Weights of a small GPT-style language model, trained from scratch on English Wikipedia.
Size: MLP 512 squared ReLU, vocabulary 4096, 4.07M parameters.
Architecture: LayerNorm before each block, rotary positions, untied embeddings, some layers without positions, local attention windows, capped logits.
Training: a variant of Muon for these matrices, 171M tokens, 10456 steps.
Each number is 500 + 25 x the weight over its row's rms, rounded and kept within 0 to 999. Layers, rows and columns count from 0. Numbers have three digits each. The size before them is the row's rms in percent of the matrix's.

# q: layer 3 attention query, 128x128, rms 0.0565, rows 0-63, columns 64-127
# k: layer 3 attention key, 128x128, rms 0.0614, rows 0-63, columns 64-127
# v: layer 3 attention value, 128x128, rms 0.0854, rows 0-35, columns 64-127
# o: layer 3 attention output (transposed), 128x128, rms 0.289, rows 0-35, columns 64-127
q0 098:448503470465490506517489461504512461493506543469492525515489489497505525451557498482520463551491473490492515493490523489529493492511521482504484487502510528520511541498537491526518524498518453
k0 082:535502484501500534484471515511499472476519526474536489496524463499521479512510527536489497466526472473494478526504503500508507499487525475471510511483472517494517514454531517541502490460466505
q1 123:475514461476502482513486484528471505493529519463482505563522488503513494499515477490532504503496513494511483458481517509519507508499513470506472491499471479491486554524494487491516505521520463
k1 070:559505468509496494513505459504497470493508490469550518484480480483504451499512499501539462497529545505540521495499503489489490499492457513539495502460486514459508479497491478485506473461502484
q2 146:491510468480500462510489484524500518506539496465486498528515478504521491514470497490532537491548491507490502440482495492501495499531500457508480499486506479474471537524519498492505501535529482
k2 105:494517485515514495500493503468504518517502486499503496479518475481507511484492495489480504544509539544491534453513489515514521513508464505477479515530543518479533495480494451411501479468521473
q3 132:488482498507472521453541503499463478458475496526523499486510531498501499480563506521478468500477510497472500567542502534507513497494513542466513489529491534512529485491493494518517541459481511
k3 108:471473523482486516509512504569461493491500487517496474548510537492478499496497491516541458487495441475521489513496516496472489484496536507503506492469463511493485527525499532574496535546457499
q4 102:521464504478502441484466517502520502513538488474481462515494495483507479532457495483482517498521500496510492486500497472513507461538501471475522533481502471449521511479541481496512516530523522
k4 076:526498484518518502507513541462517497513512470496503480448487521484494522501495496513516514510506553501506513488483529494542542500488534487466529491535495468504519472517482495527527501501531505
q5 114:483505515496524495518530519460539517509483492506476516532481473509462472511510476488516528512519511524490508483496496486474469526515489450560481484500486530557474496558485490456500470481534495
k5 101:531506465480505465495513520487538511503468518516479535447455506502551517526527528515470488499482549522495535488503493516501524515499470519514477503522510512504523490480500477422506469464506467
q6 118:499492525524514502498486499486521539463456445487521470473525492447516462508496534540472496508500459525469533491507488484489490506532538509548492500524511506527456470529471525450500474480553540
k6 118:485474498501486526504522525460584493450453520499493531448508501493520550488543512526558481502454491473515443502522511492459507506514501487526492484482486510518484481525523495529476465456512505
q7 108:504551499519490552527510517515489457499496492495508511457532530525513497462480553494481464483499521453464503471507516492504498536468502503470534510494545507518458469468532505526525466464499530
k7 123:456496516566512493472474520531496510505512526540504512508517514484470519473474488500492491514486430483531507471551490500460477480489492459488498485512491542495482465493529533522457479516511520
q8 126:487473477496490460489502511511572535475508505461466506508535479523514516463465518489495525511542467500477482506510479493483466508545479468502501551485527465469507492533457486498476524496475466
k8 104:509506493508523494513498487508497470522492466493539490529468518502448514497497532496498480491533544515490535494511487520509503488514444520518494476516564524460520500553494462466503495501517467
q9 150:483504465498488460485492500494521528500529528465493492532552481506506524483471470492510515502527485498477484486524469523484464509561510463516507529511552495489507536532478498494483517479509489
k9 106:486514465493493467503503488498494517539499499493486536514486489493486503496484459463499495538506545536487538476512482499499503505521451501487469496522554505474510503511478455441494497490532473
q10 117:478516459518462466475505528469532517490501485511510465513528494502490510481515496511489484468505490522414515532518474525480478509542504498499516502528532505522497497521469495487495509451494528
k10 061:431483494507475480513495535500473527503516492539505484481530529499479540486464490501497473505512488497479518485507481512459516485517499480446491487542486524522498486483515508509469510596501503
q11 119:509506564516514545520549523495532482493463503504491533493483514503461498474528434477484480505469523497516519514497519505506512521445459537524476516482464542525491487526485486472505488482474486
k11 082:555520529489473490496523504508530474489470520465492540482470505515501488485515466523513510475451506498524506514524494499539504523495486523525485495477447514493484555503477497498526506430487479
q12 141:473467503520456520447533499501441475479500515511513484475497544490512531507531516504482495503471507498479529558505531513498508479501463550487529459515490503485518492473516484526516525470474533
k12 110:450477543480496517471521523589484482488502466534454454514498549490494507504477506513503444491477509467528508518476516491475492487485515505490502485474490521467520510496473507518499517532445538
q13 125:513499472475527503545459500481537541516507507475482501551509470522504509537441524501516502478512470525511515455504485497495504525499529485508499519515491480524483486503497504486480475559551501
k13 112:503515458518513489496444476453512524489482522481544504515503460520506524504527523491491519500537446476490474486522472486482487490500537481521520534489545467521466474531545506503459495475509505
q14 109:523494505494490500545508493467463517504460551469517561520464486489523517515488495490492467460511487490470463522470451484506471503476465475520517537508509516483509485487470507488494499485446507
k14 100:518471495502486472481514476490545524517500528505483508496447486502493503538514474483502500525459503452506484520493512519459491540507469516533485462483489500457535525516517495530447510492519477
q15 105:486514472497478509482545476516492477499523501490465505542464506516507510499491531530500503467506494515486489503562500502499454460521496496504491467511505487506507487518479508502522486502489525
k15 107:532508468527551482482559490514517478499515526494429545497494509508509467514502464516531473495488495545503501507530522524484486499468508492505486520503483528459500486455533535557502522497507508
q16 110:500522548526564519535499527473442492473517485507481505480480484504520507499457501485468490528505547505532473507485493500533503506507468450515528498506438505555492525501482481514504467487494533
k16 119:496473474532492516493486455449485501521539475457485526497476495481496507548517510508473502496470484530508509490466502496518516453484482473504473467509498520511465531512496509494541538490530536
q17 104:492458508496485491449533465492476533518451497507481518505521517526498505507461527515492461520546512514509483488476509508451492490488487486493506508517503525464466494515516557529530489464479491
k17 125:500484488547535494493510512511512485489495503490484554559459501522494487471501497493551513514478454494518528471488482484520514473473469487503497490515476508506486508505515533539481470528513459
q18 126:489516496497480501507491486490542468495448493506521508465528438525516474445544513494506487477473518495506485506520439517479476526491501484500493485532474470537501539524524482515512515561492510
k18 132:478500481502500483482464458467473512491505513491536526502508482504525441482517533480477551517533519486474478577529457520491479500510491501528537497520547465555461476478481505488539542456525550
q19 119:536523510525537499506509487521531495482514504529491480491519523498497505485491476506523511515488526461494466475501501536502468530524494519544488519510490446522500540516480530478525476536472475
k19 148:510514503492508491508504504516519475487485516527518548536509466525459474509445493519538493496471515489548514492470479496485505511485462509474521509472447506506524506442513525496487455540547551
q20 112:518526514446494509511502512482522502513445518524511479500502479519467507516484466502493476518543513502492506492499504503506562492517473531503527534517520495461496454524502499463494491469488507
k20 118:492501492491509543488483517507557500461477531512548502504484488508519473516488525502487541445497476507528488520529467512468531499484527481519487476521478453531478489495456543520501483443490534
q21 104:521490494486508491490481518482509486520494510473484452513515498500501508524488474495518499471471500499514515503522477488500595466531486456514513517485489516445521501484527557480535499537489501
k21 110:516495471526531490516502504521487485472499567503476484550434488556498466532481499456487542457483528490569467488478495509499549450513479495497474455480529518472527508472542514466489489493495487
q22 110:496511527521470534489512502537499523486540462478469493521458499505494520507466461493516512503547458513515491489511518479469529490504516445486513460510481528484519503514495546531574486539504483
k22 103:475477502493514474520483520514461454510474509507454522491508528508522514520513499509503527480515495524500484523494556517519511565480518518492482490495480523508462467527445532505520464521544474
q23 123:511506531542493515452488515480468530499478475480522527482504484494538456481461515499519463498513479477532463490449540494469521530487491504491493526515478512490514482499467523553481504512519493
k23 125:500504534546502474547499477497516481515562486512495450514562529494533475476465472507473491463445470490528510474486506485469498524469474527493490475510505513483489498467474511479543480503480460
q24 106:505483484516520524511457510494541483492510560526485475494523464504496454477501461532486526488523503480513500520490449533548503499468548501524498451474480480497484536516507539480503492492470481
k24 096:490541504478506536503468456517444518494533496478507464524467451505483524473526515503506530499498471519462494448464511518515506472523496467504512485434487492483541510458498508504471508506523481
q25 117:502490541505545510498512497548491484488532500532475495463530520481498504520449507511506516496480471478533520476468496515491523527500485527477521503461450469463523560461508530466511488536472504
k25 125:542533550530499536441529508502463521499502506490489526506451492491467550474517464532537468459461522518527485512458459480508519497502490488495485503494508500487509517463438492485501498539486492
q26 111:488500518517515451479465489506467486478508486482494505489527455506501452525459481498480534499476474453533516555478490469541482505531525487554510498484525492509479524500496519498520498469533462
k26 104:464521500517459548491495482497516497516493495518474458472516466467536500470488489520532527516467467517493426523500481471451505460528520453511488483515516524514492517529577517535497527487501479
q27 106:504444491495465526530512505483510497497528458501497522533522523503531451528509513502489461486528538498454468511520504493527465554517526506486518536537502513518497487502488520461484527463551554
k27 107:471493516494456499475506542523534541491516452522541516535499506492532539539498495500539487479520499448488484486533533513471503493502524493532522516494533525514511495492531545547466512483493513
q28 112:534493511471458496536521481518466516489480519537522461532518509521481537538544476476486512531531525513448518481500526512492521457468525484507503504527478499531469487501485494503501492468541514
k28 114:499525479505434471509535511483525496470485507509551502523463516530517501528523514503487470483523513505439478479458536482546477482499476511494459458530470502511485527500496494479484494483504512
q29 109:472528489581506529494513492501441517496497443473500514510485516506518473463493535531488555492475492517485499500500450541522523519504501502525492486538513508528489502509509515497469467500487486
k29 098:521498508486545500556500532475447497529525439471512515511510527483478546519503505504505471521502491542467502518480466521523483511479535496497488541506503476509473491454509474505501531534488483
q30 113:498525527497520488478508492499522500488473494543491485494482428529538519495495553451500474501505506533518466507487513485509518525535504481490458486535512501517505485446507515503533499536504493
k30 115:507476503513513500509514517490526475475486510509522490489507457505484472486469512461499478522551519494500488504493499516531528486531520499491486519543527464532483493475532463459522489492490489
q31 107:468517512471515482512464491475540519478519529487468480524495479539488479470479470442477486514506472533487501523470490489546524455437509500460504539487499481501500528473507471478528531501499496
k31 113:520513511488528524442478507500477541516499504511419480469499483456552491514495479491502517509528495476501497480507520535519520487488527484497465467518527498498500553527513495449550482505461506
v0 107:468517443476512540504512540518505513495457481508563530495538521509515526458468537490489503503535451515479528522502498504548495478511492527487490548509511517488521525530460479558535507523498468
o0 105:486504488479556490487523541499501497519528464512490503531538543470502527461501507529492496506496537520456496474544480499495488516505537470471529505484493513420498530506503495527541516453509468
v1 097:513476497491508497545478502521536507490488510493530475513483492475511502483510550542492488457524504480533470481524530470499510476495493467498524502485523492446502477508529513518470513526522512
o1 090:455489485505505499482512502558536497499535491523500468486515470485463507466490488501481503472476515520503502487513514493526501503474512533547507522520481524474552554451520524443491483572503510
v2 095:496502491480464524529529517498531478547515525467485466480553474504484458526520440521465493473529477511501492543469502482511502470529487530516496506482495495519483477507485484518522472481523531
o2 090:463525499543514486535489517474536561548504531499483498452496486518511460511455492482488498509524499482559513474496519484478535483483502496494550507484464477505456519510497505529513496487481525
v3 103:488481466531520521516517480504468536476511529477484538463502525471524489504495500516542544494525466544502499483487462510478450543497491523454478517516531464481519504490494490472473482484464484
o3 105:534502541480503474493468493499460505499507491457503510518468431487505539557512514488507535464494491506533498513532452510476471558486493496507456465509490465539498558514545517507489476485499474
v4 098:540487499454534522519511480466453457510507479526465508449522519503521512526490565464501464510455509482492508472547485508530452488536451531485479472479491483531518487502506492494492527485507505
o4 098:481520493453495520538532519503514436502474490513486486493493540507478507487516503499490483485463497552507525498464483483508472517517478539520491465508464520514500550487464518534508481534501523
v5 101:542502520464524444531482472484527479473541533481442493437506527523465499502480497557494514480488519445513519507527510475506472482508535499532482510519512504483471494511483538553457519517527513
o5 097:502530510475466519488485457504511457459522514550481520494498482510493479520497484485501491516483509502541503551535482514508517479511511514499536511441494476477524563458479487531490509503512450
v6 092:499546462469479466502521502525497459512450514477488500532516538477537486520480528518503535498508506472481508495478507497525508484483501489496504528500522504513523505494554465495532535519515501
o6 091:483520514449530525513536544501492523489477513505491560510505492477498498469509472465535473539498552506521521496491520481486455520513487503411519516518503516528582496484517489477498501471484525
v7 108:514470484500498462504472499515524521505456513481502512494541475493501502521541464493491527520528450529496497473514476544500511476484497524476498503506516508502520481504509507523562512481483550
o7 105:492508472492489502509491488505539533513485516495458487504526501462523552504534503477525495433451504521493492472485526458506535487513484558515524468499542442509487500516494510442556512490511488
v8 100:477500510508509483470528499497420525502539515510504459516505470517458476505532432526466537507461470479494484477502519502497494537484531511483536493509482505498522449466489539481473523480488479
o8 105:539464523529503490514458497512464527504429490482506507524490492475511511546506517497513472510516470508496484527460464492488482476494543520499499492496517579513528461488540489503455481544506503
v9 088:528474520470492557463496500485527506511494505525495518489506480453501453506477524450471498480492480541530497532489500525521520493493503483503481546502496517460456523476494509527524494480468492
o9 093:495501544528522514500516515457532447509462497458520504478504482490499490454481508499484499537504510493540478513469480480528477445498472479479502466500537558477476488543486513487482519463478509
v10 102:519447456482487452500496520518502525470496505502485441461521497514481458484519502519513483495514522470479525483498520523512477477484498525469491492504502521505488548525473492469511502527512504
o10 102:502513464462499483528486515515507490504487511493509471495492506537475490524503459508536506481545515477484452521502510489481465509477531458459477541428492463530465560521512509547488530496528506
v11 103:521502477554529501483501487483537530471520502516477527500490478503535524484495477466508514528490487502529451512478496509478529481548517465518512491492479442450479514523502487555503496482467497
o11 103:510478505493505529485484501485467513508478483493565514522506535477525552487489499476492500496443500563579476479497518463496510519493501510541492525483470464420472496511508523526461498509497497
v12 100:477467530479489491469495488517531500469541518517504514473511477505499497509490497457512463539470532538556521470508515538508524466520526518465442529466456497472511516532471528474494527489549551
o12 100:460499533504536450468494489499511515529482498464458498476507468495507468509479506495527539528445505505526523505473469487542535462507464522511442533486490531474521498534491531457511494483525529
v13 097:479542518484512500504478454505497551547496459473516476471536524498489525540499537489462471509503503507476462479452480491545473477479555497504540506467478514522563507532475520528526513497472493
o13 090:520468520490482472460509498472518499510486487516471499508516538532519472505503507479493521452505565487462508471474512464483500549507485490548522515490547481497467479520491501488516473512525550
v14 091:533498545517494496555514542518494478497520516510486517549565483490546538523483494503532499504464446520494494517495488508532485502505561482479454517500512535493530444504488515463501467495502498
o14 097:516463491484505524472499496517511477541503493511484489522487503503506501540474464469513503510507464446496479459494512484491549484510468505503512498545493517532503465494446491531526488486449475
v15 099:500498514469527482522526510515535529489487482528534494466528501472478486529533459513509486515473456501463493489478440497536547495472475515499510476524476530431534498515484528504529498522534524
o15 093:487498535504484469525480447509499533510506495490517496485548491499478511528472508555490530449496523513493511494515467486492463473569474499480466481475479536501502498521458524491531519495534487
v16 099:503511480515492504496502473480491528514467522561512489515485489503502482537470494525498518463490517496499561536513548481469526533491513509530511483481477503534509480456532464475517489460489489
o16 099:499528415515498495527519494484470527498488462523496515457495519541513493490501458529504501518522496482478550529514508485515501514525500475554492511536481512512498501435481489467491527487470484
v17 098:519452523474470499485508493496504508471487480528518520451530490482543511488518495490466518469483521482530504523517506495494485535458515520513505541521516480466485483548486498504536481485484492
o17 098:565483500473509471536464510534498457425497529481466508508526510500570503535477532529468523484500459441469483525504496488554508529515556510477503484451514476509482545471510501491495484510518497
v18 088:500506491535527532509529466511519491487458538544491496490472425519505514514527479540491502524494504485491497503512523514518514468465495468497470522461522475483473527502504485476480519541550454
o18 084:490517484522490480472476474485482517474475511474512540495496520503515477491477468470482511569510490500474500509490541466516492483543500520476497538518517475454448470505542526490462508499501520
v19 095:541452442498494504528478497458479518493483470465488501480497505515513486540505486519506502456474490538521548486450495479511531537502515521549497518499482484470501512493507485512550518547482510
o19 099:510482485500526500549479534495517466530508495490490496534555465496493505473483485526458465490510454494488498544478506446496482533502532510538534548518509512529482542494502501447507524485525487
v20 095:514451490509497530502475452511522477543511487479479526454449460497501469538516511476510505567484490524493488464529479532537480507528482458550540546499485473478557488492491490511502496492496481
o20 090:511469509506460494508493498504514474475563465498525494553505499509509539473512512513516503455507502522526462472509521477519475534493470508514485526508462507513477468506457499506485458483524516
v21 094:471511506494523490510454473444495551537469437490517499478490486492505540468503511522491468515494526533468508503507498539493496465493498495492488494551536507512476471457485484493487489493524502
o21 106:502504501529458464505519465515503501560524514503489474480505509492526503500488532526529468486486495485465493474492525487497463496548473552524459466519490442493501516506487555520531523514505537
v22 098:497479514502551454488510529467506483538545482540493510493502497496525493513507466515499516550514509503455442514458478493533504473494493496524499508491544511475478542526522530459510478543482493
o22 096:540518541576481480535476533517531532510546518508561488527546495489514505521493482529484482464494457467507534541473510497477496504481455519519489489468493512449453502518502497462531473525538497
v23 108:508500502466493523498483488504546466500516495495484446463498506476499463485503498509487482506506550494496468496451507530519476512531509517463461481524464479507537473555511496520512509465530525
o23 098:516539508470513543535489506507541509470503479494454481507527518534500488498460498489524517520477527530527465468446523507495496494508494477457469500484471517445495517500513506507528506546510553
v24 093:519492452471473509535497479499500529508506465525516542517492523488517526463455467495509489424483479542455481471527507549475502527512501516543535480499507488502506522510477522467516470492500520
o24 103:507495524513563508489526522525488513537517473509495425482530508448519459495505590520528515441496428499510485509524490509493513518526531474527509500488504479514523472500505511495506485522467521
v25 101:476449485516460457491540502521504462530488495565496505514514485462458519520469490543478515522487440488523513466502450457477488505492497479515481516488479452536468516469496492487520541514480476
o25 108:507507539508523491528485503478501487524474497484487510488491506533488487502474516534439494503492517462523512521502491489514541501453490521516513500519491499487486468422512461457491476534486480
v26 096:485497558571495532520540501499490540533487506471513545500467484443414509508504535508485510450490515470524531506508461513483503536526522494491504502494531515486497511469555511484489502543476497
o26 093:487479480471505517527503515493428516480552540487497515492496490525489516489587505504505455501494511547463483532507483508481529535504485546497489500536457545478469476463529510476459505502497483
v27 097:478500522516441530499529491532548470536571468538494525515496536489504500470519498510486447503524487520490506484532508474482493492461480488516487490506437483487505540459504501501537491501519485
o27 103:507499520531494492466494506561491473476505513507473503482514519560438495462495478506502536545513526474469519517508512499518533539491455531508551481422494490508506498484485528502464494485495503
v28 093:528514480547491496527490541481508505514526508506485458489551456485512541507489526513524522479480493494539464485531519536453511502487490545525453480509504493506512485469512511544499482472456479
o28 096:546457499484542511539479520494534464513493523426512510489508506539549470472558491481472505447507494478508504493516502495532519493510457505556500497515483508486564520521474482470502476469481531
v29 087:498521435478531463528539495496458493517510483489530550501473486525507489499493479505482524540487482479514550538477514501518518528466496489494520515504510535526535516517484501486446458507505489
o29 093:462475501525496496486546544494489504498479499520538461502480472493523463497524500505528468499544506471490526513531521490456491506520487534535513487493508462485526507482499482466534453534551439
v30 095:464477493545467506496498484505516522528523482495444499518507503506532469516499527487511474527510461495508499547551452509499524510540518493488465507527527500546516504487522556502512507485553516
o30 101:516515490471498532505484495541488479502547499495526487521477515493470458542482515526501471501524478529495514490500479482487531497491501512559458544520502459485521451493457538516499511478483465
v31 098:506495552521511478492474512472438511501502478513487472500528491500495545510503493510493531481479485476499460517493497515526515584476512463524522463499507484534468510479509507479510496483494522
o31 087:509458510527506493530472441549440477477474556525516507494516464493521495566494502517486490513483520500515495467512489546482498525497466500551492467495464510530482487522494513520501485479553515
q32 166:498490477557504496528481524485489494466477525539483512471488508532503529479499487497479489503476489460491518544477520499552520494463494483502503525512452521500450468497499506487526504489476522
k32 127:502507472519506517467498484485486469450516463489510479481489519532481498471491503506466508530488465492489482543512499485558500493492517504527528507529474474487444485516491477495529506493547527
q33 131:511505497483511505479506490505484520551544481446507510511517524477483476505497490506534545488536525514493493431503467494476504530524523492512470484462531508478544543492480486490470495490526474
k33 119:520490527476488503518509512503505540556492506499462523526493498493499510538516491502531488455511529518500523448467502502474493513499486513490481477465512528508548509502499503499460487516468476
q34 108:509506483495512502479501487493496520533545480455497512510513535484482494504481487510532546481521521514502504422504471495499506527524526503509476475455531517476534544496487486496462489491534482
k34 097:519490516485481479515499516488513542549491522502464517509511498502501527527506516501522510462521524518507534461466506499482488513490496499479506499478504528507535502484523503507456496518461474
q35 088:524488472500524497505485503482503524545524491467467527486495553496477490492480506520527529496501506510503496428498475482499523534485510473506470486449513530483534530497481481475441471496525485
k35 120:533499493504502508524494497482494542543487506507462533502499523511507527536502488518496479455493528510500527437475507500511495515485492522492490486472488529506527513501500508502461479512496459
q36 063:511483494550518509489476498530438499470469493477500462509491488496511523488478471480459492486484475492486520535469518503536515491500522506517555512526505491452490503500519528533533497479495534
k36 083:497509520536506501476519494513474473449513486487523479489490508502491513484484464522490506510459507473509471542513491498546518491514529498480511512509493472452474511495492520494523509501506528
q37 087:514485471514538503492490503490458537546516498465447510503499547464480495499466509510512516496506504513484525436480491487496499530495501492513473490466524515466522537494506509483456479478516505
k37 119:524497498511501495517489501495486530531485515515444534478478519522502528521509486520503476451486533512492523448483511505507501519482492505493483483467479529504520516491498519494475478510506466
q38 067:524520511500481480499482493515498495492480495555506497544519449526459490552483507482518529493496452521497576500464521505501531499443488519490485505461435493505492521489497529550509505500512509
k38 078:556526509481485491472488489482512440483486526529512518492525459511507494489522514482522482496525511528507524482505486478505509491457495470548462509461500481506493539500503543517499462497525457
q39 069:507534549475531493480527520527474476522474493515469542492477535526490530485511548501504505515513472504510486510537526474514522475524529489503513513492532502525482517492514495485464491550466448
k39 071:492540497477504479493525516566490495524492512509527513475520543477473521445496526521543529500476527526506522502529502510483485513512531480501537487515511496532515499498465513511482507492475517
q40 130:491512485462515490484504470497460519541535497459503504505519517474499476508514502489522519514544496507485500445514469501443493522522513473505443499484537511494554505496501498470478489489526485
k40 080:528506480491517515518483495495490512500526493480532495536518503516488491486467456534484493484523495506467519520458519512484472472537490544538467522477501514478514547502496528539504473494526499
q41 094:504510514467473492481508484511496483495525499488555472528519488487494509521494489504488497487531516528501533500512480519473462488521502538487503496513535477521510522505505508547496527503521510
k41 071:492495513509488450510508505505499488522480516509486488475529489502499511490510520463536513511526486510510539481505487502498527525483521471445532506527510516503504469469522492480487537513448512
q42 065:494497505492468493482500488531479471456493527521538467514510456507517517513512487474471479495496493506491526554506506521513469466517473547498512509551508465525466499518512526552536537491495523
k42 083:467509493523511503487504511504506458458499494491526470467492490498496485457483508482486514541498462482501467548543488500514524496485530474488522524541502461479459482486509500482523515504506526
q43 093:504507493491505502493514481475516504536547483454510526497520523482470483509506486514531548485525545513514497435497474493482508521532533512508464477464523521489528537496479493477463496488520465
k43 079:504496502491476494501526521467499521526489504489506479491522495482484511529503509495512502495544493509495519474469494485470472503495527496472527511504526518498503487480539488485460519518444492
q44 106:482494507490466488508507503516495475446477505542532469507500452514531505495518505479465453512489474481485495575498524512497484460497478505482532530549476477517466466502517510527551525498484535
k44 118:460500497481497489485505494523500458466509481499536468499511484490492457465496513475500525540498502494493492559514488500486499484522471469528481512528496476508473477508487492477547515474507534
q45 106:510512488484508489500512492474548518545541492488508532498509532494477476503507501518541532486509538506506494442508471493482507530512514491503464486458511530499541527488476480466449496490521453
k45 117:535509484518491521508484512456508537513505506515472506477499507516511560540497506515486476498511495493494509451492495495514484510472540520491540495498520496516514513496537493521467510517470478
q46 147:463508521441503490518511495507557502505497483526539516452515487522509474519537532501516502485499479496513453533533504475453486516518476494492507477529487502543503471524493460501526510524508455
k46 126:470528467470501493519472506487520488499507527501517515451505473492502488489529549503532529516523526505497511497516487521442502505508476467506520497536523503574515483532498445507529531504522489
q47 062:517514497542494508484517478504479489523453506486526492511504509488500510510511480491534459536534475495504449508535525496505524518507539510561476524506487497478488452533500518500544509513524455
k47 079:507532504465486505483509514505463481517545490490505525456495491521473509493547486528524519485511516506491484520550466496489513496496511496523500481499527474491495476505483495488514487523530491
q48 065:478505512488495516520487511432479494492540533510509502502538476468518465544536487489489493540475469505478494456515496515472499481507525523509457489490503504523516479500479492491475493532479493
k48 070:548502516511488504519485514455534489504499532514565496542508461477524471502547478461447512506518468523490478464461477502466478482500500508549476494472504502515476506477518488490492497464519469
q49 075:445529522464542520480527487492511525494472519521498539518515505488490471527531527517535552491493443482516450504532520470491505487528507511519456465483499519537512518472475502505514496520486471
k49 083:514498515464468519493429496479514461512491527494480460473478488486455539477521502511478498514502500516528499499521526471494487474500500491531555488471493512515511516476541504500506501517494484
q50 067:577487473520516467500433500541466500477500504550538473513498512534489525496483507477491532540528521532486566518467491491523507530474483490487507515494483510498510486498503512502489501517504505
k50 074:502504486517491512513512496517489524490518538473538484550511489501511492491456454478530505459519542492495507486473481487461550480500525483523459539509509465475512497524478485481531487487509480
q51 075:549510514482479544516493516520531489517491499541496498511484509507517547506493489490533498555495493499534512469511478509534504521477484505471504478441489473495480507507494507556495476521472478
k51 088:540505539492500554508538522489497483474521501490501517517510460523492474537503496484522518516502488514488484483492459512458516522457514532505476489476504476519496513510480474512509471538510494
q52 071:494493536523523475487464506448507521530513489474483507511507527475488525509499484495469518544506455519501449507486511482488485476543522524491532493500537526488511528498504491524487506545499498
k52 077:500486510469505457507517484507530512495509505482542473485529478462501472507538504506509538479482501500457484474523470561467480460503466522475500504503516511546490509511470475493461478507520509
q53 067:553520495455479472513505496511553474491544493559500499530503488520514507498519536482503486514509482514508534455488519525512505467502487490514488522471502477530483523492496496530479520471478484
k53 079:538516496459484519486514518484486508480472489520522524542544461508515475517487488485457477495533493524522466455482470488532499503486517495553495498497504478506512520516496540491478502503503487
q54 073:493498511523484514457560501549527497472517484519473506472488459500489490522477527501541519497493502527520546537502536486471496537486498481487525480498467477507498487506500497484520520544535466
k54 080:472518495469497516470493531523470499514488541521522513464482469521481510494503530483512492463511494529545507493543514456511476522528470468476493478507491463458492533513497527512500477505535477
q55 071:501502511468499502496538507452470504477487514544492489546500492463477508519498513468526521562527502514508569466484493498475483516476500515471515509444520499462485505510516514482492485486470458
k55 086:507484537477476484489501511515491502505506486522510513508519488517526540533521523480528472510488540505490504541452526469476469493480547521521478505455526471475485552483478490527481507518500506
q56 084:501501488470469522504471540498461492491542537530474508488516493499531497508462529502492471519473492513508482501532498512521523491487501456465499494529506493525488488505505513493499497517481515
k56 091:505523480486512501520517498511536495492512513527506535514519504507490493476498532472503501539513455468494491478522501492504482546473499527470490510501502481531487491511480503497456501467541475
q57 079:509503514452491500539516506481537520498541533508484482470546495495512477510505508530510461488487487478502484484551511480501489459468499528488494487473554522523508528501503515545484503573487515
k57 082:526512493557490553495520517493526485498502487525478457478529481506489515517493537522475462524535452489517481477527484508499521506487513502528476480502525501570496496509509487532509488475515478
q58 087:503514505489489519513506482519580498542479496508510496520471485489510477529545510514512515513506488505496486484497473506474497512498507502515466514470476464532493478518518503531489506529503448
k58 112:537498501490520552479505489482499486528496457489533495502501476516504472514547531506488500505532476518507495471498492511503537485481482469557485489492511485500507491530513503512503487502510472
q59 062:493519537458487485505502485528561477509472466536476530501485495521479498506528527494515473498488485482516470474465505537516497496547455494526525466502445479510477544525479464518496488469521481
k59 073:508462496472504451479486493517513471472470500504416528481503497519527505511518552510494489538470464498512507470497479487530495529479491490520508515484516492510492488495493518484496512525513524
q60 069:515482517472519535519521518552515496519479521513460519467522542459510508520468491510528484489531547494540459517529508508513492513522495452504486458483540522476501533476487505507480475516486471
k60 071:507520496526509534467547531530498517514515453478512465457511514492418495495483523536527523504479477494530499489490489451514506524507527465436504481493479495479500481509472474504516486511496525
q61 061:508452490480498500475520521554514489500500490501475544495498504507481472503480489521505485454508532490504522537501477508477518546476472455470506465505482515468494502511478502480504484517504492
k61 065:482500463559537472487548488539480525526496529515501484484508528502467518491442504498529519525483475489516584510467534459489503519515538492443488514517517504502497480514491522477550491456488493
q62 071:500510528486480479516498504496595479483503474486497523526519477488486487516512490491496483507474575531503482540515486527510459507521504473482542511517493483522487501518486509469491483511504485
k62 079:495538466481535501518528501483532532494496480497533530479528493508527512471536522502493478525517434505529514461486495519526461517528506457509511507509496481518452492505481468490460479474475503
q63 079:471529493434501494533494495529544488504501516518506513462505527487514504506504524522514441479493531513488477540532483497469461523520469524514500507523536515540506493521499493497488533539551489
k63 098:503486466492485506489511500485518505487492479530460476428497467523502482531520579518482484505509464496475528494540473517482489489476460483508503481528522473563506493514505488458506500493522493
v32 112:498496484465498449515533507538483489514477493509493505527447514524470504519544530482504484475492526462514490502537469489462495530508492483480508495508503511534507545472474533503487461501557520
o32 119:491484486522512500510490502490513500467479477565539512500491505512544496513485487455461547472490515493491517484487534505492492498516513492537505532453513507521523552437478529549530518417435531
v33 113:479528487490432478471487460530440503485478503508494509508519467509508529552447509536482504545496517546501521501537482488526529532484526475539505489466507559530516484504520486501503528487514488
o33 111:515512523503510513494483523493571534457504497495492511504510542477523471476527513557565464497496516506485469463507500515535506509485528500462499494483543510506461512508540467516493504494524441
v34 107:514439543504475472483502497496499540481489508495513545489484491474477493465519517519488478504488508518504485523466474546499536505489514525484485480524487516486468495487459564451515491514480504
o34 103:513517474530491525506506511512486501515459457520529500485473549514473527480488456528482492537513478557492518466500540481485501473471469537474480541489442529453516465487532497483488500492505455
v35 107:500542497480493537524503506540519514559486517524514435505505519519497486477517503519527469498488460478502498533560489480510516528507511500497507501522473507465474507492445471532538486511522510
o35 105:565519512507528477509499521498515494498509546519529507477470508544502540508491543464517520469442479510521499481471529502423496542509499496516504508483504520541458493458487523503470500520478479